config = dict(
    d_model=448,
    norm_place='pre',
    bias='all',
    weight_decay=0.33,
    grad_clip=0.5,
    schedule='wsd',
    decay_fraction=0.827,
    batch_tokens=131072,
    doc_mask=False,
    z_loss=1e-05,
)
Each number is 500 + 50 x the weight over its row's rms, rounded and kept within 0 to 999. Layers, rows and columns count from 0. Numbers have three digits each. The size before them is the row's rms in percent of the matrix's.

# down: layer 20 MLP down (transposed), 1792x448, rms 0.0257, rows 467-478, columns 336-447
# up: layer 20 MLP up, 1792x448, rms 0.031, rows 468-479, columns 336-447
down467 111:502472465550448554555598479480576452572479432518479507500524501494529544482517442461411483432512488519525465465451439544463445451564494578469462495501518559506557455528563444431464450500509425528409389569460463453524532608529576539443501461494457599514467457472512590458532487377500559459559458521466497506467550455532499515502536387576
up468 101:406466525482455440526493512561482472438467449509571533522554459412586504454535525539512500512527523500511522505542495514496497479476490466568454461507525504485518508478492486445416515456581603521470476564486560578483440543500537538445518574529478505579572460507464554431572429482489460486408471534557612554468437545476462492495431503522
down468 100:456575511607536551494585552555531537494503460446454556414511525475403484530489510553536644440582446544563547497488577446488512515431549442525461453541531599501492497569481476479470492493641453385474503426436500501514531476525409499422548501506561507527535450496530386472417407424426516433557534429557469495547407490476479455502441487485
up469 095:493481586575557405505481488490429471550506435524424531507487474454505431499384431445471534530474506493532579526533519503446492521492503516528526608488410534486538492517470547502457568485437452396514565592546500429517502534489505476448534469571494540499513509551520538540529543540487507454500538491468551561517522475503471509431390421444
down469 097:500555502571566497576658577527458565498434538594515457566492509552442476551601548539575499469513593442522424514508571514496499404512541497490380432432501492471324507440477446430556458443459561508474461472473477540445501441398495516563446543410434507500519533544581499480538585477435498577446475418458506502486441542461499568514538503532
up470 093:496510643497436531447462448550538521479522508431524544380541602443502465616360448427459508573475480519410529589515396433570473569493525460525461472468491482603557585495388513530630522496526492413500532511403453508482520565431472530443512486530473557466518492491492412586458474443548487525554463498590422515500529387443466515572499458491
down470 086:498553394555436528488590628422444495565519487550445564651555404478498540517522560476571540442584488469558461417504345541474476495533410512497507510473487454463370538499491441545452532485601547517455596536576510516531455432475532481452499483448452484568484547468514308451507526574492454453477376541495586519515608522483499628397503523498
up471 101:457428503461437470507503485541493564436378506535533474475442516469485423517484399544494479520512416489472420484484469507479473432482554523553524477586500457546519474501424463477581510460469450450524502488510460543467474512508567477473535385512467470463484493577433546495545527477473489396457584523475500487544590537529522429455399436487
down471 106:518544567487478514479534436455451507514432456510585500505618535543537542519490465516446547524436491525573481504637409501502421468539487434475517497364449454464561661501489508514535441487457539479523560476517584427536497478464440421486434568533516499427529468472607514548488435533570455540525520498548474535480442448575473458574382517565
up472 097:490521516433461493500550461534525577554489472410596407598392516472464537510396442552562422459438544512536470433454529487510556496561422466537455526521466478574509471528540465470547535474470488448560503455537477422519468505437471514429528458536490562521527539460514543509539457494432440443425498487587620553505515567509520494490438431461
down472 101:559528436584487542521524589447506486477505541559442504475624482506572486563586453477433476580533576522498525534510563528451403430452486443523532443507453489458514483569417499484530412491564483504352504562527491509510609544550511459533535459543547497435494536610492489467472484456507463467547584561534480507483507484502447592368513573434
up473 096:436440523494604451532556437466553425489519427558521474442588488483455509451460494529501483535511544456443438580429457470520488610489460529466501523465501478561544556509400469483572528427573499476544426523477463488625448524400498498522564472526517425576544443521413468464590514553478528478503520494533465516466488484539540521514507458504
down473 095:475567464459533436516455485498447576548561459542469526545464462499529553509575518515552523520486486482482483485551396570515496457589478473486546550575514507510542428561566477436448501425390472527520521547647512442488531565559492675482496565521486591532522509463480387597485516493452477506541448534559510383509568505361461446542511530492
up474 100:525492466503562468514505444482525440568508449637472531431498440443416490457525549480507488434480432542596476533529511604500463521457550411634460531394481448472503545456530487521522483553515525528458485556526574505526487399413404488517457494478497590490453356507493512518496455500506587594541517470554518525462519509412495471470506472458
down474 102:526448528519498464591624558482393512539576493537505512548557455438495503534547512491523453522545497376461526541553457492480412471491430542499461503495522516515585581516502473516513499419515488583442435491474510475550575584532496525509496523497555553449467543469510645495565466487511474410519454526494556524502447534523649441427616552531
up475 100:548495464500487454465449490583510473431560360533559471547486405563491562546434520506439459559409523493479438472400467515441477575501448434417506552512501504510493539567529534484524583461394491567414482545409575495380548408397487508486590511560545536443562456460516555535447439424442481551464456561511566437443459419451517528433490566443
down475 099:500511430436462544562521490440572558521479549505453511378541551464455504477568423511486491469458571505414539535515564483472496519485472496502533486485556552594537360483409485531459493582514448465436529413490571533469474496462377479502529605420578582546510479496510536499507511470491476466588578446507482481556534459492515502560424444499
up476 108:482446556547515581568475515630490585428453478498531564537430572447522456399535542445578478582464519520563529532463434483474536453449469440481313470445436478397485505528518425481403516456547529501510499527483601455630462428418479464492492501491434526513514517458550490506515514464509469517457519459519492543477452473514553515536439434549
down476 106:506529603511497567493464495529500549484447486451511480451520549427472553574453437421603589563548453544532472465519334548459536532454579595472521517478439558418507546468481512543484475479483439578497517580544571453462476545572468451419465474453518534487514473555590416505625575479531511402474538479470595508516436537498551479433512457463
up477 099:516436460463493485518488518548463462459492429557456500524430477425435479448509556442577494464524479502453522512539525427505460514519454514594530418506470467399479348430440458545529485527538528404580462426474518477520502409439491446437501486381461470493578414502467605510548493466472434522584586464513506601444479467559408476516475421564
down477 099:426491524487437431511526474481412411462483497493494454420483473537380479529479542595527454545435442595467580531529603442601513504419482474547548486456525483538552563498453435503425479564452462504515370493559519596521466504519520529452523458478577519552454522494480611514445581504522530527575461518462439433482528504491534406531539526460
up478 101:520517496525491466551512481522510518510468529488534464580453554501441584568486470560529486528427492588475609537425469588456495425522494470459564445428480548558500504482433489439510539500533420396543502494499669425544508522429465449548503533493501564463529530623451523585421521479445505524484497474448522521430535400489468519601438469511
down478 104:476486578525541501505544443594505443467581417506485537450549567421503475473406546511442537563511541488494451517483484507461342491490473537442432478585473553490534479398602476457424464529455463474510471489533466450528476585478551496518460563424426524526532537535500450476464425549475512467378500505558511465603491472577482537528471517619
up479 094:427568541507515469414433458479497500580446543403506544457498473524509494454368487439464486483502551614568595561505476544466516578577524491451450695411446495433483467570527503456488411503532423420574595541483492430471515495472561544483498462524456544523439466570471501497531540436464510404507516520575527490397429514442459509563447489536